config.toml
n_layer = 8
d_model = 192
n_head = 2
n_kv_head = 2
head_dim = 96
d_mlp = 960
vocab_size = 4096
activation = "squared_relu"
norm = "rmsnorm"
norm_place = "pre"
norm_eps = 1e-06
positions = "rope"
rope_base = 1020.0
rope_fraction = 0.5
qk_norm = true
attn_scale = 0.102
bias = "none"
tie_embeddings = false
parallel_block = false
extras = ["paired heads", "hashed n-gram embeddings", "an embedding shortcut", "skips across layers", "capped logits"]
init = "normal"
init_std_qkv = 0.0488
init_std_o = 0.0122
init_std_up = 0.0488
init_std_down = 0.00546
optimizer = "muon_variant"
lr = 0.0023
beta1 = 0.95
weight_decay = 0.12
lr_head = 0.00743
grad_clip = 1.0
warmup_steps = 0
schedule = "wsd"
decay_fraction = 0.463
decay_shape = "linear"
final_lr_fraction = 0.0
batch_tokens = [32768, 65536, 98304]
seq_len = 384
doc_mask = true
train_tokens = 305500000
steps = 5073
dataset = "wikipedia_en"
Each number is 128 + 24 x the weight over its row's rms, rounded and kept within 0 to 255. Layers, rows and columns count from 0. The size above them is the row's rms in percent of the matrix's.

# layer 3 MLP up, 960x192, rms 0.1, rows 98-133, columns 0-95
size [104  82 100  95 104 102 104 117  95 103 100  98  96  92 103 117  99 103  95 100 103  91  92  98 100 109  90  93  94  97  96  95 106  98  96 103]
[[ 66 134 117 137 121  97 128 172 154  90 175 158 107 129 108 121 128 130  90 100 146 105 113 104 110 117 144 113 156  86 121 126 151 143 130 154 131 125  99  85 112  95 140 131 161  82 110 126 126 132 138 185 125 107 120  97 117 154 151 123 121 187 147 117 106 124 155  87 161 145 156 108 153  79 135 121 141 153 117 123 150 116 128 145 113 179  96 119 119 132 167 147 135 126 103 118]
 [ 93 158 138 122 161 183 160 139 146 104 145 102  94 121 154 119 108 170 109 112 120 130 135 127 133 116 139 133 156 104 133 139  99 137 159 182 123  94 139 149 162 186 153 169 130 146 121 124 161 136 116 109 140 111 150 119 128 147 143 115 177 169 137  76 139 117 105 100 147 141 146 144 145  91 125 168  89 120 114 116 161 148 146 127 124 124 141 140 158 114 146 129 154 131 113 108]
 [135 121 126  73 122 104 115 160 142 145 157 121 101 127  93 144 130 150 141 137 112 123 119  86 166 111 108 151 133 141 157 118 107 107 147 117 110 109 121 161  81 150 160 170 134 141  67  86  72 156 111 111  82 155 121 108 109 111 141 106 114 129 110 132 115 110 110 136 151  91  83  74 161  81 159 162 117 141 124 126 133 117 148 124 142 107 152 128 175  89 110 134 109 169 117 130]
 [111 127 111 140 125 133 109 129 110 176 148 117 128 154 128  99 120 150 110 109 117 147 123  90 139 125 146 154 140 170 174 104 119 142 165 103 159 125 130  99 162 138  98 141 147 100 110  95 118 145 141 159 124 167 107 119 125 114 127 116 122 113 120  90  97  95 146 165 150 135 143 140 102 145 119 131 147 124 114 119 122 169 126  93 128 159 137 148 174 120 160 158 137 131 132 115]
 [153 121  99 155 104 162 149 181 134 151 150 130 161 126 131 134 118 118 149 140 118 117 145 129  74 109 130 176 158 160 142 106 113 107 143 145 109 153 127 123 136 164 151 135 123 135 161 179  92  76 161 150 119 153 141 163 105  91  96 139 140 138 139 113 104  92 173 173  95 101 123 169  99 162 162  91 135 145 164 101 138 149 139 118  97 118  96 124 184 121 122 109 103 100 113 121]
 [113  91 118 126 107 100 130  88 107 122 123 126  96 140 140 129  99 117 118 133 104 108 114 159 113 112 147 108 141 117 129 140 170 134 112 107 165 114 140 100 141 108 121  64 114 145 138  77 146 106 121 102 137 100 123 128 112 113 137  98 153 106 127 126 139 105 166 143 137 152 138 119 158 142 152 157  96 128 100 123 172 147  99 115 118 159  73 179 129 104 143 139 148 107 174 158]
 [134  92 155 150 131 145 151 117 161 137 124 159 126 102 153 123 110 140 133 103 173 102 107 161 112 113 136 153 138 108 118 124 168 103 119 151 154 157 161 140 144 112 112 134 170 124 110 100 162 152 154 139 130 114 104  92 110 104 116 137 149 109 135 182 105 166 106 120 148  98 163  87 143 135 151 174 112 142 165 129 123 144 153 110 178 105 147 156 155 124  95 131 106 108  85 115]
 [163 127 144 128 147 153 116 131 121 119 160 131 145 118 143 110 129 200  73 147 123 133 135 134 135 134 113 101 136 128 134 145  86 182 175 103  73  97 123 158 171 107 123 130 113 132 108 143 115 150 114 128 145 161 169 129  79 170 128 139 141 165 135 135 118 106 102 127 117 116 135 138 147  95 126 136 114 134 100  91 116 121 187 132 141 107 123 156 122 105 146  98 126 133 155 148]
 [103 114  87 142 123 111 147 136 135 169 126 141  92 129 115 118  98  85 135 134 126  93  92 117 132 127 143 159 166 141 107 141  90 119 147 162  99 113 179  96 124 178  80 125 152 133  93 158 135 140 103 110 111 138 143 141 139 142 114 137 101 169 136 115  99 117  90 115 105 141 112 133 100 109 136 135 140 115 100 136 159  98 107 155 142 151 126 148 132 120 169 126 112  99 115 128]
 [110 117 111 187 145  95 143 132 127 115 142 105 116 104 136 164 124  99 136 131 146  79 115  88 129  82 108 150 137 123 156 167 143 110 125 176  99 122 178  87 148 150 143  94 119 107 149 101 121 127 181 127 140 163 172 131 162 119 161 133 130 130 156 116 142 113 130 153 128 141 105 156 167 105 131 135 143 111 188 139 117 152  81 156 132 172 165  68 153 104 120 111 130 161 130 134]
 [ 79 112 159 153  79 110 165 114 109 191 143 131 114 157 116 152 127  64 104 103 116 147 129 104 134 129 148 129 100 129 124 123 148 109  97 150 142 120  94 103 105  99 132 158 115 147 130 134 111 149  92 142 110 109  90  97 114 131 135 100 143 134 114  90 135 132 124 136 130 109 118 130 138 111 114 154 133 100 109 105 136 133 180 146  89 147 135 110 143 109 128 136 123 147 142  59]
 [163 101 114 146 110 106 124 151 103  86 136 141 136 162 133 134  97 154 134 126 124  78 124 153 121 145 122 111 101 104 131 171 104 117  97 103 101 130 171 130 132 139 132 136 146 126 136 170 125 161 165  97 127 151 215 124 138 129  78 123 171 140 111  95 119 109 142 151 100  97  97 132 136 131 124 125 115 158 153 150 120 141 120 109 132  97 133 105 166 141 107 124 145 143 110 121]
 [ 87 144 102 195 115  75 113 125 125 119 144 130 105 119 103 107 101 129 114 131 113 107 127 149 148 103 135 106  98 144 126 152 134 123 123 158  75 123 173 152 108 122 144 151 123 101 151 161 143 124 129  93 101 157 175 171 134 124 115 124 139 115 177 143  93 112 103 149 143 105 115  99 111 146 177  82 106 107 169 129 128  72 122 124 105 118 152 110 128 165 134 117 125 132 116 105]
 [152 158 138 155 143 123 143 107 130 107 102 119 138 127 107 132 133 104 138 115 196 162 127 103 169  82 129 133 114 105  94 139 100  93 135 153 117 105 133 140 142 133 147  85 144 132 114 127 129 115 166 127  96 187 141 142 119 155 130 181 149 162 137 104 148 120 105 110 145 135 164 101 128 130 146 136 124 125 151 123 160  78 115 144 170 127  96 120 104 132 138 188 110 124  80 146]
 [199  74 105 110 143 115 141 168  83 101 121 120 116 143  55 117 163 122 157 126 130 126 151 136 119 119 102 135 113 140 108 142 143 111 112 113 168 146 110 157 134 159 118 137 119 103 151 153 117 119 123 125 122  95 155 122 115 106 159 169 179  91 120  96 137 124  85  98  83 148 138 100 114 128 134 132 158 143 140  96  49 122 117 116  98 131 113 108 141 133 139  76 121 120 135 119]
 [104 127 155 120 132 119 166 102 136 131 129 184 101 132 136 116 108 137 138 104 144 116 144 128 115  80 148 136 139 122 128 130 115 145 138 158 126 155  98 104 140 128  93 127 123 173 105 152 114 110  83 124 113 127 114 154 126 142 105 145 110  79  76 120 128 128 115 129 116  64 151 109 140 120 141 123 107 100 167 137 125 135 125 125 162 142  95 156 165 116 134 137 136 122 103 135]
 [ 96  89 130 121 117 122 128 113  92 128 186 125 110 138 176 137 149 118 133 118 138  99 168 118 133 123 168 153 154 110 153 170 113 150 104 129  94 117 124 105 147  89 144 156 107 137 168 126 103 159 112 144 108 131 137 118 112 147  93 136  99 120 132 121 140 115  82  80 164 107 175 120 127 137 120 118 126 150 102 145 143  87 113 160 121 108 105 102 129 161 107 146 136 146 129 146]
 [ 74 168 142 106 128  92 127 160 138 100 136 128 123 108 118  81 124 121 163 135 110  78 129 108 118 148 166 156 143 124 113 124 156  99 112 109 144 117 131 103 143 138 121 147 111 128  85  94 105 129 109 136 133 125 109 159 133 110  86 149 116 166 124 135 100 134 145  97 146 131 137 150 133 101 133 175 154  81 159 124 132 121 150 137 130 124 137 176 150 101 162 141 130 191  95 134]
 [129 173 141  88 150 172 112 125 131 147 120 138 168 133 111  64 160 122 117 138 103 115 133 115 128 145 134  66 108 101 143 148  82 108 129  89 134 106 125 145 129 139 129 122  99 126 118 134  94 174 132 113 111 164 172 143 154 130 124 131 138  81 159 132 140  92 137 134 104 132 145 162 134 139 152 128 135 137  92  88 101 116 143 123 123 123 112 152 119 119  99 145 117  98 126 126]
 [131  78 159 137 146 109 157 159 106 118 134 148 118 160 115 125  50 109 130 126 158 104 117 132  81 110 126 122 156 136 135 110 124 139 111 150 137 130 137 115 114 119 116 177 169 100 144 161 122 127 126 108 117 128 108 141 134 102 106 103 129 149 112  81  84 142 153 164 101 106 134 126  67 170 118 137 120 123 104 150 150 103 161 172 157 123 105 114 134 134 145 156 110 102 137 135]
 [110  77 128 151 106 114 121 122  75 160  99 125  72 136 144 163 165 164  91 136 132 113 134 124 214 103 135 112 132 107 168 132 117 132 125 164  81 150 101 163 106 107  86 162 116 121 120  87 113  93 124 143 106 140 122 114 118 123  95 133 105 117 131  99 141 115 114 157  63  99  83 115 111 149 129 181 156 134 115 155 154 120 186 129  99 120 127 127 122 164  97 127 108 136 135 112]
 [146  98 118 132 136 111  78 103 123 114 113 132 123 121 125  73 175 134 131 138  90 188 130 145 111 112 153 161 120 145 128 106 112 105 137 138 180  97 140  95 126 141 134 145 132 220 152 136 132 131 116 116  95 141 147 125 162  94 116  96 156 132 147  91 124 158 145 157 139  81  93 101 133 142 108 154 140 107 158 126 109 132 142 108 173 151 151 145 114 150 130 113 161 122 133 135]
 [149 105 152 131 118  94 143 114 166 115  99 153 146 111 113 167 156 138 152 137 186 152 124 120 120 109  85 115 152 122 151 116 131 112  92 143 103 165 141 115 115 104 119  87 130  92 148 120 133 128 138 140 166 123 140 122  91 135 141 119 106 127 143  92 114 119 187 103 116 123 175 123 148 145 128 147 186 130 137  85 170 141 138 120 124 148 128 142 168 145 133  93 138 139 118 122]
 [112 144 148  95 116 123 122 123  96 146  88 127 129 196 136 119 106 106 170 143 117 115 150 138 146 162 123 120 127 132 136 111  99 103 141 115 134 121 117 137 159 149 119 128 143  82  85 162 143  95 121 126  68 146 111  99  94 148 155 166 133 147 143 118 108 140 111 129 151 184 127 155 136  99 150 124 153 160  88 136 114 172 132 147 164 140 117 140 118  88 153  99 110 121 119 168]
 [125 143 115 113 139 121 164 122 122 118 115 103 131 104 105 110  90 136 108 177 150 132 113 176 120  97 159 111 113 107 117 156 155 123 127 114 131  85 145 162  91 137 128 131  85 102 168 130 119  92 129 114 137 140  97 101 163 127 149 127 136 157 138 129 102 112 177 146 167 191 105 122 146 142  95 124 135  86  91 148 109 118 122 115 122 121 147 109 109 110 116 172 123 127 117 145]
 [ 92 159 147 164  81 129 150 109  97 127 149 128 129 133 143 100 163 107 137 114 140  67 164 120 149 155 137 125  94 129 120  97 125 133  78  70 157 141 130 137 144 144 154 137 120 128 126 138 110 112 100 158 114 138 146 121  80 128  94 139 139 117 150 123 165 130 133 145 117  97 143 118 147 118 102 138 133 149  92 119 165 102 129 114  97 111 124 124 110 103 128 146 103 108 153 178]
 [117  95  87 154 167 115  82 105 112 151 146 113 105 116 138 115 114 120 135 110 110 148  95  62 132 105 161 123 136 137  93 107 108 115 138 118 134  99 149 109 160 105 131 131 146 137  89 138 129 143 127 122 136  90  99 112 123 100 170 153 153 149 145 124 160 164 111 146  88  99 157 101 105 154 116 102 123 139 122 116 136 127 140 116 132 117 115 129 142  95 131 121 164 122 137 132]
 [100 130  98 154 131 165 125 126 137 116 121 135 107 144 126 130 126 119 138 135 140 121 152  61 136 136 131 100 166 105 138 144 100 150 131 125 152 109  75 125 143 148 156 162 141 106 120 112 144 147  93 169 124 125 144 119 131 123 175 160 123 138 116  76 146 144 144  65  92 160 117 133 132 129 124 119 145 162  91 142 101 129 133 109 128 141 123  90 101 134 102 132 117 103 123 143]
 [154 162 105 131 130 132 149 162 107 122 138  98 136 100 152 115 129 153 129 123  97 109 133 112  91 125 120 146 112 100 117 120 136 176 157 116 122  94 137 140 132 108  98 150 161 150 113 124 123 117 127 129 125 134 142 118 139 165 107 131 148 186 139  78 146 159 137 159 137 125  97 104 102 118 122 127 144 125 145 168 156 110 136  81 102 119 111  98 142 111 107 167 140 150 130 113]
 [128 100 132 146 155 131 110  92 114 112 157 141 102 125  93 135 119 111 107  90 133 139 174 118 141 129 117 143  79 113 126 138 141  79 141 149 140 100 134  83 126 157 117 110 140 135 143 127 110 133 151 124  99 128 126 144 141 178 125  92  94 151 138 120  99 118 159 122 125 106 121 137  83 113 119 141 122 123 116 126 128  88 131  81  97 127 146 137 151 105 115 118 131 154 129 123]
 [179 143 124 144 152 126 124 161 139 107 180 128 122  99  79  85 102 168 144  93 150 152 154 136 153 145  91 111 128 135 165  77  92 108 137 112 165 146 137 143 158 120  85 151 153 140 127 124 130 169 112 137 125 164  93 122  71 173 105 130 123 107 117 125 135 138 119 117 156 123 109  87 117 119 106 117 109 131 136 125 149 175 118 114  99 121 110 135 159 144 126 112 136 107 140 117]
 [106  77 173 126 122 144 160 107 120 150 175 157 123 122 111 137 119 121 143 148 120 130 151 128 120 155 115  82 131 127 167 126 166 114 128 115 132 102 153 139 152 108 134 107 119 122 176 151 168 144 153 118 118 101 155 117 113 127 155  72 121 136 109 108 122 127 126 164 144 125  74 129 143 134 117 124 156 124  99 141 118 120 132 160  81 132 127 105 150  51 137 143 145 109 171 133]
 [121  75 126 134 126 155 110 131 159 155 124 124 135  72 123 118 140 154 128 139  98  89 146 111 151 156 158  76 150 165 120 116 132 148 150  91 120 135 138 143 107 100 134 115 167 173 159 163 190 151 126 119 165 134 157 132 147 106  91  94  96 122 161 138 139 103 170 137 174 137 126 117 115 109 119 141 140 120 132  92 103 143 147 106 126 138 102 128 133 104 139 111 113 161  72 175]
 [140 124 190 107 157 125  87  91 152 112 178 144 118 140 113 136 124 118 153 134 104 110 144 126 106 132 139 120 140 169 145 136 115  81 184 114  93 100  90 121 147 130 141 155 130 129 131 178 134 152 100 104 107 159 105 127 138 132 120 130 139 164 126 106 133 127 122 129 161  94 150 131 135 121  92 177  93 183 132 131  97 119 125 139  82 124 107  98  99 132 135 122 118 130 100  97]
 [ 96 114 118 167 104 102 162 134 129 117 110 131  88 148 151 159 148 132 121 122 152  59 122  99 114 105 156 145 103  79 176 154 120 160 114  95 123 115 183 101 121 134 142 106 134 131 145 184 100 131 135 159 181  97 116 162 165 145 161 164 149 140 161 117  95 136 114 130 132 141 151 150 156 126 151 104 112 128 125 142 107 112 160 142 126 125 152 113  96  94 136 137 142 129  74  56]
 [136 127 143  95 152 108 138 164 180 145 127  92 162 165 126 111 136 118  71 127 164 157 122 159 147  74 131 123 150 109 155 110 152 152 117 122 124 149 121 108 121 127 118 113 132 152 115 128 140  94 163 115 135 123 127 115  63  98 106 121 136 162 170 136 115 129 111 127 182 137 161 137 132  96 115 171  83 107 143 178 133 140 112 126 157 120 104  98 144 147 120 130  97  96 119 106]]
# layer 3 MLP down (transposed), 960x192, rms 0.101, rows 98-133, columns 0-95
size [105  88 102  97 101 108 104 104  96 103  96  91  97  97 102 107 100  97  98 100  97  94  87  94  96 112  94  94  93 101  97 101 109 103  97 102]
[[137 158 154 104 124 178 121 148 128 113 114 148 108 190 170 121 115 132  83 136 183 116 139 111 117 157 181 134 136  98 132 157 134  97 123 121  80 126 125 109 143 138 105 105 146  96 139  96 146 117 138 150 122 159 154  93 108 126 116 162  88 137 177 188  55 125 130 115 121  95 134 123 133  90 120 121 122 122 103 122 145 130 119 118  96 127 144  86 158  94 160 117 124 153 124 123]
 [136 152 112  96 109 125  90 119 122 128 132 177 121 178 110 127  95 143 139 135 138 120 122 139  91 119 147 112  95 133 128 124 139 123 119 121 140 114 123 105 146 158 150 167 113 138 149 131 117 137 129 129 131  93  81 123 142 131 102 122 171 142 127 132 143 129 124 106 118 137 155 160 151 130 125 129 132 150  88 134 112 125 141  86 126 121 131 105 107 120 119 145 146 161 120 101]
 [106 180 109 123 152 141 132 166 159 102 130  69 148 127  92 120 149 177 125 141 124 137 148  79 137 145  88 129 133 101 123 194 125  95 171 144  97 127 121 143 103 149 134  94 101 141 158 140 135 132 155  74 158 144 124 144 149 109 140 148 146 121 148 115 100 135 109 132  96 131 120 135 132 177 130 114 129 135 154 181 143  97 146 140 137 122 150 158 120 121 157 111 155 144 144 128]
 [ 97 133 121 135 107 119 123 159 126 107 131 152 160 123 128 105 116 143 124 119 148 101 158 133 134 137 118 171  67 127 139 211 143 126 162 100 110 145  88 131  91 109  85 132 158  79 142 127 151 141 100  84 119 129 106 114 136 140 100 144  74 110 109 124 106 145 108  88 179 165 100 136 149 169 104 185 132 139 147 111 121 130 116 148 115 117 123 107 127  97  96 135 112  97 114  82]
 [121 101  99 137  97 155 136 124 126 127  73 118 100 124 133 122 134  92 106 131 154 121 139 145 140 107  98  67 153 132 183 144 105 144 112  95 150 128 149 132 126 137 148 129 156 110 120  82  88  88 107 101 106 120 135 151 117 128 126 145  88 131 137 131 102 104 103 141 117 160  91 168 108  96 125 142 127  95 132 106 123 135 132 147 111 112 170 124  99 150 137  93  95 113 132 114]
 [125 104 145 137  71 148 124 179 128  94 116 102 118 122 132 132 124 109 122 158 103 132 134 137 148 131 110 133  93 128 146 165 131 154 110  91 133 133 127 165  97 126 138 129 139 144  98 133 129 173 163 159 101 135  99 144 134 162 127 119 113 109  91 104 118 139 117 135 115  99 138 110 150 172 145  99  93 135 102 143  98 143 157 142 141 153  89 159 120 143 122  89 132 129 124 123]
 [110 106 129 114 120 102 131 112 157  76 108 152 125 112 133  81 109 166 124 128 125 124 151 128 134 120 129 106 108  88  94 169  88 136 131 141 126 163 131 100 125 130  96 103 139 115 118 114 147 126 157 154 111 123 149 141 145 164 121 135 129  76 142 144 134 118  86 125 153 116 119 132 135 140 145 148 123  97 116  93 135 168 131 125 158 141  95  97 180 134 121 103 117 137 119 135]
 [ 98 132 112 141 119 141 140 128 147 130  97 138 112 138 119 147 128  98 154 126 121 120 116 129  74 132 108  84 110  93 138 106 133 142 113 131 136 147 159 134 107 129  67 160 139 109 118 118 137 129 138 147 143  82 119  81 144 122 140 110 113 114 126 102 116 144 149 153 134 174 142 111 102 128 119 149 128 158 117  99 140  95 134 164 133 139 128  87 156 173 132 115 139 150  92 176]
 [151 108 132 121 177 173 131 127 139 126 122 112  84 133 106 121 137  94  89 126 119 163 180 146 117 144  98 163 130 107  84 100 172 125 135 129 139 111 137 161 167 136 137 126 138 131 132 115 129 160 137 124 119 125 169 175 118  95 109 151 151 117 102 117 105 151 125 120 133  65 108 138 109 137 133 124 114 119 114 106 144 152 139 111 117 108 159 194 132 167 129 147 171 124 144 133]
 [145 119 138 143 136 184 146 140 111  97 145 163 137 165 142 162 105 157 104 117 137 165  94 130 113  98 148 125 152 116 120 159 162 158 123 123 140 120 133 127 177 161 113 101 130  94 129 109 163 155 126 125 163 145 144 165 115  99 141 141  72 139 130 131 107 116  78 173 134 143 102 133 113 115  68 124 122 166 164 113 154 127  54 111 144 150 126 116 141 112 156 108 129  70 135 102]
 [ 75 152 136 114 122 136 135 159  87 128  74 136 101 117 168 139 114 128  53  97 177 117 136 105 134  94  99 133 146 135 102  98  98 112 137 107 123 105 129 147 172 110 141 128 121 130 125 140 150 142 143 123 160 113 149 159 157 120  97 125  93 164 174 150 104 138 144 135 128 145 126 102 129 109 169 142 151 108 117 131 139 102  97 117  82 118 129  92 124 100 131 142 139 156 131 120]
 [110 148 103 129 139 136  79 139 144 129  90 107 120 121 107 126 142  99 164 128 114 136 155 135 128 111 160 169 157 107  79 113 104 127 169 147 105 113  98 161 152 146 101 149 112 106 142 138 149 102 120 157 139 158 108 151 130 143 175 128 171 115 147 143 109 163 136 134 104 125 152 128  98 154 126 131  93 142  81 140 142  76 167  99 179 144 135 160 119 126 112 116 136 115 166 100]
 [114 165 114 131 102 120 133  97 169  88 152 121 117 165 135 131 101 138 145  96 157 135 137 132 149  82 109 141 154 105 178 124  95 142 136 158 140  89 173  92 143 147  94  81 106 119 140  87 120 120 133 107 154 117 167 120 131 130  93 120 111 133 110 151 155 113 116 134  81 113 160 167 123 126 106 128 120 128 151 153 101 126 141 145  95 184 139 154 162 157 101  95 132 124 124 138]
 [125  83 109 124 135 173 172 144 104 107 149 119 110 125 125 109 127 118 177 133 156 147 128 140  98 170 145  93  92 177  95 156 130 128 131 115 142 101 111 118 147 116 120 117 117 126 152 129 147 128 140 153 148 130 133 124  99  95  86  96 186 127 134 106 141 126 132 128 123  92 123 122 109 107 142 151 115 108 189 108 145 137 131  96 171 134 137 113 114 152  98 167 129 108 107  93]
 [183 115 106 142 117 124 118 133  89 128 126 105  82 152 142 139 160 110 140 126 136 163 152 127 166 128  86  84 116 161 114 127 149 131 161 131 167 108 127 141 139  69  74 111 137 140 110 147 127 119 147 149 153 122 113 109 127 123 153 104 179 152 119 122 135 111  97 128 127 137 127 131  90 110 134 139 109 130 148 157 110 147 113 137 126 141 137 118 152 119 132 111 141 155 152 137]
 [122 113 136 125 130 162 156 149 113 127 109 128 146 147 100 118 122 137 153 184 141 155 162 173 129 113 121 125 112 104  97 123 106 144 137 147 119 121 159 133 153 158 148 166 114 161 121 135 112 153 121 102 122 131 105 130 117 166 115 155  88 125 106  75 127 145 121 128 133 119 125 115  97 111  91 140 154 147 117 132  81 151 163 171 127 120 107 114 182 114 125 148 149 144 112 138]
 [121 133 123 148 153 137 168 140 133 160 161 118 135 149 153 105 127 135 141 116 154  81 139 149 111 130  88 165  83 184 131 162 125 117 101 160 187 143 137 113 173 136 112 116 100 151 122  78 125 129 145 139  87 107 152 140 135  60 125 117 168 139 137 126 153  96 122 127 116 111 114 110 129  76 129 140 116 134  47 114 170 112  93 142 111  92 118 163 149 130  72 106 106 155 147 126]
 [143 136 105 141 129 133 135  90 135 119 197 154 108 133 115 104 194 134 148 200 138 124 160 141 125  95 132 159 133 141 118 138 165 153  93 179 160 139 135 193 103 134 155 134 111 127 118 132 139  89 128 148 149 109 158 142  87 135 131  98 172 139 164 127 115  86 111 102 150 135 122 192 181 113 118 150 163 146 131 120 136 127 113 141 152 131 132 129 117 156 133 173  93 177 121 125]
 [153 180 126  70 139 134 138 106 154 136 160 151 110 157 111 140 127 111 111 153 115 137 164 141 140 110 137 125 169 146 113 122 114 124 103  98 144 137 117 128 112 107 147 143  98 107 114 119 137  67 171 151 136 108 123 161  90 105 120 133 143 176 127 132 197 142  87 114 110 114 118 173 110  80 160 125 144 145 187 140 161 124 129 166 101 122 162 134 131  83 137 143 187 115 118 124]
 [136 106 176 147  86 111 149 105 108 133 114 120 133  94 172 139  76 135 124 164 122 149 106 113 167 105 157 149 147 122 113 147 140 115  97 142 154 148  99 133  86 101 116 141 159 132 125 124 139 108 151 127 132 135 121 152 100  75 143 138 167 199 136 113  75 124 122 116 132 137 182 132 136 108 139 129 121 115 176 129 150 154  67 139 134  97 147 116 100 110 128 130 119 139 159  98]
 [123 160 163 128 106 142 134 137 113 147 166 133 147 127 148 164 134  97 108 126 143 101 178 149 157  86 130 119 111 111 156 119 101 163 130 113 121  94 132 113 142 156 128 117 147 109 120 127 125 170 108 172 121 124 125 101  69 121 117 146 111 129 149 147 128 120 137 128  96 160 128 104 120 138 155 121 152 118 135 131  99  96  85 162 137 179 135 153 127 140  96 132 175 121 153 136]
 [109 133 116 134 132 134 123 158 151  85 141 126 165 134 152 166 145  86 139 135 103 125 136 152 134 120 116 145 130  89 141 131 129 102 117 135 138 111 121 113 147 185  91 118 142 143 146 116 145 154 115 144 152 134 126  82 109 143 107 113 143 138 105 149 113 168 124 119 160 116 113 137 141 132 118 107  52  92 107 123 157 114 120 140 134 188 130  47 120 127 160 136  94 112 120 160]
 [114 132 125 169 134 109 106 111 148 154 110 116 122 142 175 150 131  90  99 117 127 112 147 103 164 148 134 140 110 164 132 147 144 155 143 105 148 166  99 124 151 108 133 110 134 131 121 152 119 127 113  93 143 138 169 116 132 144 161 106 113 122 154 134 167 128 106  82 127 111 114 133 116 133 137  74  92 102 113 135  91  89 103 104 121  97 154 157  81 147 146 117 125  99 179 125]
 [ 87 126 158  90 138 119 147 162 137 141  94 134 124 125 151 125 106 131 161 121  89 102 129 146 112 153 100 149 141 128 151 102 113 142 143 116 167 117 146 130 114 130 121 124 143 147 104 144 186 132 114 104 108  76  96 162 114 150 138 179 119 102 136 152 101 146  97 131 133  90 121 156 117 106 135 157  89 145 103 163 135 145 129 152 169 145 149 135 144 120 103  89 145 154 115 153]
 [124 115 117 107 150 129  92 143  99 121 140 124 111 157 136  98 154  76 152 105 156 142 139 144 152 160  94 144 139 167 121 172  80 101  87 123 108 128 114 155 101 114 106 130 150 119 159  94 129 114 153 123 130 136 114 138 137 148 137 141 127  80 117 152  56 116  86 103 128 138  75 120 132 125 115 106 137 144 106 194 153 171 128 112 133 138 142 137  69 135 118 146 106  90 105 119]
 [ 88 108 133 121 113 153 142 129 168  95 137 142 133 128 156 139 120 143 120 107 133 119 127 176 116 145 160 103 135 156 110 114 133 138 134 106 115 117 111 131 133 168 132 123 141 122 104  85 135 118 129 145 109 192 121 127 130 165 159 126 125 113 121 131 135 128 134 113 129  99 117 126  71 113 152 106 144  99 145 148 163  97 131 149 142  88 146 117 168 114 157 136 112 149 153 160]
 [153 143 133 122 132 129 150 167  98 181 165 124 148 159 119 112 107 142 129 141 149 117 147 126  83 160  82 147 107 139 147 124 158 122 103 130  82 153 119  94 103 150 124 145 124 120 160 124 111 150 166  96 134 132 167 133 132 107 144 110 133 126 135 105 115 129 167 127 134 119  98 137 100 124 179 157 130 117 110 123 111 132  86 110 132  76 101 155  89  82 111 136 135 103 109 113]
 [ 85 121  81 137 141 121 155 132 133 107 140  99  91 134 126 116 121 110 167 191 113  97 142  95 152 124 140  99 103 121 108 152 114 116 130 110 113 141  89 105 121 155 112 115 106 144 133 125 117 173 132  86 118 145 169 142 125 174 120 126 125 102 129 132  94 121 144 114 128 173 132 160 149 138 114  91 174 129 138 175  96  95 109 132 127 103 111  99  91 107 127 122 140 157 140 143]
 [132 141  95 148 117 171 130 108 154  85 114 123 149 124 133 129 170  95 137 112 146 148 105 130 154 123 152 137 103 149 132  99 170  59 129 121 120 177 110  81 145 151 164 111 130 112 117 166 122 132 117 154 103 130 147 142  79 109 144 130 130 154 134 150 151 127 126 132 110 123 137 141 135 110 156  93 161  95 146 124 100 139  96 135 103 105 132 154 153 147 155 132 121 126 133 111]
 [147 116 115 146 140  96 135 118 126  94 141 103 135 146 154 113 143 100 103 168 134 131  96 107 137 134 130 180 114 117 143 135 123 107 116 145 109  95 122 132 139 152  78 106  81 138 139 118  90 157  99 141 139 157 181 132 122 139 160 137 124 126  85 134 129 148 115 115 165 141  86  79 159 156  98 125 130 110 132 139 100 155 103 157 128 118 115 149 102 119 138  84 116 156 154 134]
 [137 121 145 123 100  96  85 150 112  99 168 144 136 136 136 137 148 146 154 140 142 158 163 100 173 164 133 100 165 110 137 123  85  98 128 119 105 151 159  98 133  97 115 137  78 120 155 140 113 156  55 160 138 116  86 126 108 144 120 144 110 153 126 164 129 118 117 103 143 115 123 155  66 162 125 164  90 109 125 112  88 150 143 128 130 132 102 112 119 136 139 153 122 122 115 108]
 [150 154 141 133 140 143 136 115  98 130 142 121 120 165  83 149 122 145 174 121 129 101 128 139 122 156 120 133 128 173 159 164 111  89 151 169 116 127 113 109 135 151 134 136 130 123 131 106 162 123 101 117 141 119 127 168 114 108 111 111 139 112 100 179  98 128 129  99  99 125  85 131 176 133 103 192 127 127 117 128 122 107 136 128 107 133 118 119 145 113 144 146  98 100 130 132]
 [142 162 163 100 115  92 123  82 164 109 143 132 166 144 125 126 165 138  72 161 160 118 188 108 117 165 132 105 184 165 125 110 148 115 141 136 118 115 167 113 147 125 118 150 159 143 138 154 116 134 120 141 142 152 120 131 145 129 139  94 103 121 195 118 123 129 123 157 128 110 162 145  73 124 140 133 142 114 106 174 152 179 167  78 141 138 184 142 105 123 149 110 165 108 110 128]
 [125 124 177 104 105 146 134  94 149 135 144 157 128 124 119 151  95 136 153 122 145 110 154 150 139 163 113 131 100 179 146 148 164 105 152 152 124  97 112 126 152 163 137 117 156  99 104 172 134 135 120 101 129 133 124 133 133 136 153 175 132 125 130 109  89 118 124 137 133  82 157 144 133 141 106 191  97 112 117 113 114  80 120 100  88 141 158 103 118 129 123 130  90 122 106 144]
 [172 177 110 140  97 111 120 124  83 131 143  91 132 154 153  97 135 170 151  76 102 127 127 157  71 108 134  90 102 115 105 116  97 100 128 153 146  81 134 145  98 119 144 131 116 136 109 114 155 153 115 114 117 155 119 128 149 117 124 114 145 147 106 138 128 143 151 145 162 144 162 119 107 131 124 119 100 120 176 165 146 145 125 107 148 101 136 138  94 101 115 156 100 156 171 136]
 [153 111 145 122 162 184 126 112  83 182 108 136 137 105 125 135 125 149 122 116 168  93 149 109 168 119 112 116 147 143 129 119 130 119 142 141 104 100  87 114 125 117 148 109 139 140  65 134 171 152 142 115 162 160 119 140 111 131 145 186 132 127  96 177 139 113 129 154  89 140 124 114 126 127  95 125 167 131 143 133 168 102 137 127 134 120 108 141 129  86 125 100  90 115 145 130]]